Each number is 128 + 32 x the weight over its row's rms, rounded and kept within 0 to 255. Layers, rows and columns count from 0. The size above them is the row's rms in percent of the matrix's.

# layer 4 attention value, 256x256, rms 0.104, rows 151-163, columns 128-255
size [ 83  87  90  81  83  84  86  84  98  88  86  90  94]
[[171  91 204 120  51 130 108 132 147 180 182 118 139 125 195 110  65 116 144 144 173 167 129 141  75 152 136 164 137 127 156 107 139 162 153 136 128 151 143 154 146 104 152 143  93 147 158 140 189 131 150 112 134 105 126 134 135 128 127 120 121 140 150  94 177 174 151 113  68 141 136 154 136 143 111 170 137 117  96 168 106 164  88 112 134  91 153  93  95  95 170 141  59 152 119 140 144 117 183 144  80 142  87 144 105  95 166  94 134 184 171 136 109 101 104 124  82 101 153  98 148 137  66  73  96  90 142 120]
 [ 86 100  70  77 164  90 103 103 100  91 133 127 121 130 159  79 125 137 158 159 101 113 142 152 126 114 203 147 124  92  96 153 128 100 142 170 159 114 117 137 147 125 131 101 167  62  91  85 127 121  32 128 147 107 121 144 140 140 122  51 104 123 109 173 131 155 127 136  63 119 120  52 136 145 125 164 119 150 182 149  78 149 118 169 170 166 101 116 152 117 126 143  98 110 170 172 108 148 153  80 175 185 153 155 141  88 164  57 138 150 150 118 168 148 178 193 163 182 142  99 143 105 105 175 174 164 138 166]
 [108 154  91 141 207 169 141 102  94 109 145  71 147 146  93 170 149 158 108 105  57 153 131 102 110 138  87 113 134 153  96 184 151 126  81 108 143 168 128 146 105 160  44 115 129 124 143  44 137 133 146 160 163 102 158 147 112 140 134 137 166  78 115 203  90 122  75 144  83 114 193  94 138 126 160 167 179 114 156  77 131 108 213 112 149 109 192 165 131 201 128 128 140 114  48  97  93 140  77 136 173 112  68 102 123 138 141 115  93 126 119 162 125 115 125 164 199 126 122 124 121 155  75 120 156 183 161 113]
 [172 112 152 107 122 172 139  82 211 129  51  94  27 138  93 138 173 116 128 207 103 122 165  93 118 159  65 171 125 109 159 144 133  88  71 137 128 146 141 169 123 167  95 140 101 129 157 101  88 117 115  98 139 141 143 146 146 147 103 121 143 159 117  81 120 103 104 169 186 156 151 100  74  92 163  94 120 167 135 126 134  98 123  84 155  47  98  82 136 120 174 105 127 162 183 116 146 173  85  60 135  77 138  67 154 160 185 151 130 169 151  95 140 154  99  84  83 144  84 135 125 101 125 102 136  84  90 137]
 [167 128 165 121 136 145 107  99  79 149 143 133 127  70 211 126 138 113 145 111 126 133 158 120 129 132 146  97  83 119  45  88 141 134 112 114 153 102 133  89 113 164  85 133 153  76 100  82 109 155  66 126 100 169 187  99  72 144 181 102 140 122 128 145 127 161 145 205 121 100 185 164 146 100 119 123  95 118 133 155 108 160 124 147 106 150 109 120 128 172 146  67 197 155 116 112 123 155 110 157 150 179 155 133 141 133  78  93 128 111 128  35 107 131 127 163  81 207 116  58 158 134 161 146 108 108 110 127]
 [140  95  98 114 104 131 158 166 156 139 134 113 110 131 147 125  90 140 138 107 100 127 189  90 114 167 117 172 174 131 162 125 172 111  99 160 121 201 141  69 146  97 117 175  90 148 120 124 118 118 160 133 140 159 127 122 115 140 176 102  71 185 101 153 113 204 155 145 153  88 129  56 163 156 170 120 184  92 178  65 163 112  91  92 150 144 132 135 125 134 120  89 136 130 131 120 176 152 128 125 126 102 177  94 181 109 119 129  91 142 127 141 154 142 129 108 121 101 118 114 114  77 183 116 163 103 106 183]
 [138 131 139 105 174 120 121 138 170 131 127 110 184 164 130 137  92 176 127 172  58 140 174 103 162 160 108 113 151 141 133 108 154 152 108  68  82  66  97 100 149 184 145 131 111 129  52  97 186 123  74  77 183 146 128 144 126 150 134 113 133  88 124 128 135 126 145  83 125 101 175 150  69 125 118 126 142 120 118  83 133 162  95 161 110 161 115  80 156 144 134 136 128 170  47 118 175 147 110  99 126 152 115 117 131  85  39 127 140 126  31 152 122 162 154  94 215 149  99 122  96  88 134 121 170 176 120  83]
 [162 120 116 178 154 147  93 148 131  71 127 161 104 153 156 147  98 120 115 129  93 111 201 144 153  98 134  71 112 169 180 150 150 113 114  90 139 165  99 122 144 159 178 160  99 106 142 161 115 104 107 134  92 110 129 126 212  55 136  74 135 108 151 204  85 133 119 134  75 199 125 159  86 145  92 111 140 154 169  84 154 107  71  86 151 146 105 134 140 203 169 141 124 108 116 175 128 167 141 173 127 107 107 130  97 158  82  77 163  84 126  99  85 145 120 171 132 110 147 132 133 111 128 143 144 151 124 143]
 [122  84 106 106 123 114 120 153 126 109 146 216 131 127 133 126  98 117 117 120 143 136 109 130 156  92 134 158  92 183 168 116 166  76 138 185 128 136 114  93  93 163 130 157 148 130 116 108 118 141  69  77 118 159 117  85  65  63  81 167  60 102 122  95 117 123 102 137 125 135 108 129 100 121 168 142 100 107  49 179 174 125 162  89 114 120 108 102 122 135 110 139 138 127 126 171 129  94 103 158  94 140 119 145 124 136 105 161  75 128 172 162 130 126  73 151 136 158  51 143 102  96  93  92 175  88 108 142]
 [ 79 149 100 131 130 109 170 167  99 113  96 119 144 111  81  77  98 144  99 181 108 182 151 106 153 120  93 165  98  95 126 168 116 151  69 145 165  63 161 119 124 164 103 109 130 144  86 117 156 159 127  85 155 156 126 133 115  89  61 106  93 137 157 105 159 128 116 132  98 151 133  78 135 142 127 169  70  86 160 143 163  92 117 163  64 119 158 171  72 129 128  98 145 126 115  45 162 161 177 116 151 103  73 185 104 137 133 126 162 217  61 138 130  95 130 142 117 139 141 129 113 127 162 139 196 147 170  99]
 [ 76 143 117 103 141 155  95 150 123 110 161 113 152 124 160 121 175  90 128 148  93 140 122 138 133 130 197 108  98 139  80 156 136 158  86  83 118  90 183 113 131 171  94 151 140 130 145 159 126 124 163  38 136 126 144  98 144  80 133 156 136 144 179  76 103 126  94 149  68 125 117 135 114 162 124 155 111 141 127  71 144  80 175 120 135 128 117 114 127 177 155 176 198 127 124 169 124  80 174 176  88  75 217  91 117 114 122 118 144 123 103 183 129 142 152 109 183  93 128 109 111 134 112 136 101 145 107 102]
 [ 88 143  98 118 120  66 118 138 169 131  95 153 189 154 187 121  86  98 140 158 178  73  72 152 156  88 132 121 142 201 164 127 119  96  96 125 100 125 178  76 133 126 192  95  97  93  90 194 164 203 172  96 138 149 150 147 124 189  88  73  85 166 149 140 125 105 140  99 128 136 141 162 109 120 127 146 180 145 141 137 121 142  96 181  98 144 142 158 113 115 117 142 126  97 113 102 105 119 176  91 156 125 125 132  91 100 133 151  92 103  92  84 106 181 153 141 156  85 160 124 159 142 123 125 128 149 153 151]
 [166  78 100 122 133 111 130 151 125 165 107 104  73  89 111 147 152 138 195 112 113 108 110 101 123 145 143 158 114 180  99  97  77 127 123 158 103  86 170 160 118 140 146 124 119 149 107 107 185 107 114  98 129 124  91  70  88 135 129 204 131  96 156 111 113 100 102 123 149  81 129 116  89 104 146 102 139  90 134  93 125  81 162 135 113 144 106 179 128 105 114 180 115 101  91  96 140 169 187  89 120 106  84 112  79 133 138 138 101 117 187  59 185 122 173 154  84 148 103 153 148 145 131 151 102 146 145 190]]
# layer 4 attention output (transposed), 256x256, rms 0.107, rows 151-162, columns 128-255
size [ 96  95  97  90  91  92  93  93 104  94  93 102]
[[ 63 202 104 127 179 117 127 132 183  78 138 165 138  78  86 122 185 183 136 139 143 102 133 164 136 118 116 101 148 143  76 128 117 128 122 146  93  97 131 152 116 133 162 138 147 121 111 130 108 154 116 159 134  98 138 165  95  54 174 104  94 104 134 142  75 105 152 139 165  95  73 118 113 142 137  85 165 170 147  82 142  95 141 109 107 163 169 135 132 105 137  74 182 123  87 103 110 151 142  92 165  77 156 133 171 134  99 164 138 166 107 130 139 174  99 110 146 205 120 123  72 135 105 134 135 140 130 130]
 [196 108 123 127 116 109  78 156 105 179 136 164 157 101  83 152 152  86 142  89 163  73 159  88  99 180 120 110 118 133 190 118  86 165 128 112 101  90 132 114 175 162 145  90  62 168 222 159 116  89 151 186 127 106 122 122 111 124 131 140 139  85 113 137 151 109 106 109 179  87  99 134 133 166 158  73 182 107 137 157 162 111 123 104 160 116 139 147  97  92 126 110 113 120  71 138 153 111 172 117 118  69  91 124 135 136  61 179 142 135  67 151 126 153 144  99  43 139 130 127 106 129 120 157  83  84 149  40]
 [178  36 168 118 117 117 142 196 156 164 104 130 163  88 121 123 113 145 136 141 120 152  79 162 169 148 182 101 149 105 136  97 101 142 180 131  90 175 113  97  95  55 166 155 171 169  82 175 108 115 112  82 119 146 134 152  97 149 154 123 123 166 169 148 164 149 146 100 106 135  91 153 131 106 129 142  73 121 131 144 138 161  87 136  98 173  95 101 122 117 113  82 129 120 218 146 180 105 183 145 125  91  92 113 125 117  91  90 116 119  72 146 134  74 135 124 103 142  76  66 124  92 169 162 117  63 162 120]
 [ 93 127 105 185 110 107  91 153 129 156 160 165 120  86 145 116 123 126 141  87 185 124  97 165 130  77 170  95 142 132 155 154 121  79 135 100 128 155 118 124 117 142 152  64 119  91  86 121 188 171 109 170 115 123 129 146 122 140 137 140  94  72 149 144  44 182 128 133 117  88 122  92 194 120  72 115 145  99 119 123 161  75  46 141 123 140 130 159 147 151 134 136 102  84 122 160 119 134 156 195 140 169 111 203 173 151  91 142 109  72 130 148 127 119 118 122 181 144 124 146 155 160 185 179 111 124 158 170]
 [ 89  79 151 119 112 122 152 169 153 149  94 126 116 182  96 128 122  76 116 142  91 176  72 140  61 164 148 142 164 121 204 149 142 150 125 168  91 129 128 159 166 119 158 150 136 165 165  92 106 144 123 177 172 120 144 148 170 105 100 108 169 104 152 154 177 168 117  60 153 114  62 133 152 123 116 118 121 151 126 113 127  98 172 149  86 115 157 108 124 127 115 123  76 126 150 123 155 129 169 146 113 151 126  58 111  77 122 166 157 108 147 205 105  98  92  79 157 113 171 193 114  96 146 160 132 133 136 163]
 [119 147  45 144 135  84 105 115 171 127 113 125  91 173 133  93 146  39 136 174 175  92 115 130 128  93  92  95  84 123 156 107 100 150 142  58 142 131  94 132  97 185 135  93 133  65 139 177 153 118  97 168 155 145 120 154 117 180  85 145 198  61 143 111 100 113  78 155  92 147 117 146  82  91 129  69 126 180 104 140  91 144 118 143 132 101 150 152 134  83 210 142  88  76  93 150 111 103 146 104 122 114  94 157 140 149 135  83 177 126 120 149  80 146 135 112 149 141 131 107 110 165 148  89 140 130 156 126]
 [136  85  80 103 106  66 183  91 160 132 121 143 118 131  83 136 189 111 155  84 144 119 111 101 116  81 169 103 113 129  77 148 102 122 137 134 151 215 149 136 153  72  87 133 160 127 117 125  72 156 139 198  94 126 172  72  94 145 127 172 113 179 118 154 123 128 132  71  82 159 132 144 140 149 151  90 113 108 167  76 101  83 155 132 100 147 122 174 150 162 111 134 159 129 168 138 117  82 148 113 130  77 166 139  76 128 102 112 113 153 154  91  72  86  90 146  92 131 120  94 135 123 105 118 148 129 174 159]
 [167 155 174 161 138 107 137  95 158 119 147  46 155 110 140  63 178 179 132  65 117 165 180 147  86 143 116 142 139 101 111 112 151 112 166 153  96 116 137 158 163 110 169  88 146 116 114 108 118 144 104 144 158 156 119 131 105 155 180 106  77 130  97 141 146 144 160 182 106  41 147 132 119 123 169  92 148 119  97 128 154 132 191 149  78 110 150  73 126 126  94 150 111  99 145 133 126 118 149  81 128 129 107  86 113 103 164 109  89 119 162 139 125 128 184  89 112 178 116 124 134 162 115  84 131 158 136 106]
 [109 116 128 204  65 148 110 107 126  91 106  70  75 174 127  66 163 172 152 115 137 100 124 155 141 133 122 153 150 167  81 162 100 124 142 112 113 119 135  80 128 143  81 133  98  83 128 158 140 151 189 130  81 126 142 172 172 147 171 125 148 151 125  87 184 171 109 133 109 132 139 181 193 158 111 100 113 148 172 114  75  89 128 102 154 142 146 222 152 112 178 125  99 138 131  80 112 154 198  26 138 180 121 124 124 165 161 107 193 122 160 141 131 158 128 188  54 133 179 166 151 115 129 130  59 132  96 110]
 [164 131 124  58 143 102  89 144  68 108 132 122 139 140 150 133 200 136 138 109 114 145 124 136 131 171 202 117  96 218 112 106  98 126 167 135 125 183 134 125 164 125 174 136 131 102 118 191 104 125  97 153 109  82 140 190 157 104 167  96 178  99 136 152 135  83 130 115 117 132 176 142 183 141 122  66 155 136 101 138 135 113 122 110 164 136 147 154 177 122 106 156 100 120 142 133 137  73 110 165 110   7 167 154 153 139 118 112 107 120 140 174  98 137 154 142 143  81 125 139 174  84 126 175  98 181  93 136]
 [187  87 147 116 162  94  81 140  88 108 125 123 109 142  92 115  97 120 146  84 133 144  74 175 126 154  90 132 169 115 164 101 139  71 129  85 158 190 124 162 117 116 138  96 117 121 167 105  92 112 114 170 120 147 139 127 130 128 133 146 101 112 100  99 142  70 163 117 117 153 227 203 139 138 138 130 102 122 130 176 143 125  97 161 147 122  85 179  98  80  43 125 120  93 140  60 108 133 125  95 146 140  81 129 133 158 132 121 192 117  95  83 132 134 135 182 101 129  78  74 131 113 124 150 131  89 164 173]
 [178  71 190 101 142 180 146  61  91 103 164  98 100  99  76 113 163 119 108 106 103 150 131 169 127 107 141 151 141 131 160 130 144 184 135 134 207 156  81 165 129 160 104 153 147 147 136 142 104  92  69 131 122 129  76 102 182 108  99 146 168 100  85 163 137 112 132 105 134 202 185  72 129 152 175 104 117 163 122 168 145 126 166 138 138  87 100 126 223 156 176  92 128 163  75 171 122 171  87 137 123  42 161 162  98 145 127 149 138 142 126 122 177 158  96 130 139 152 181 135 128 142  93  91 196 169 150 107]]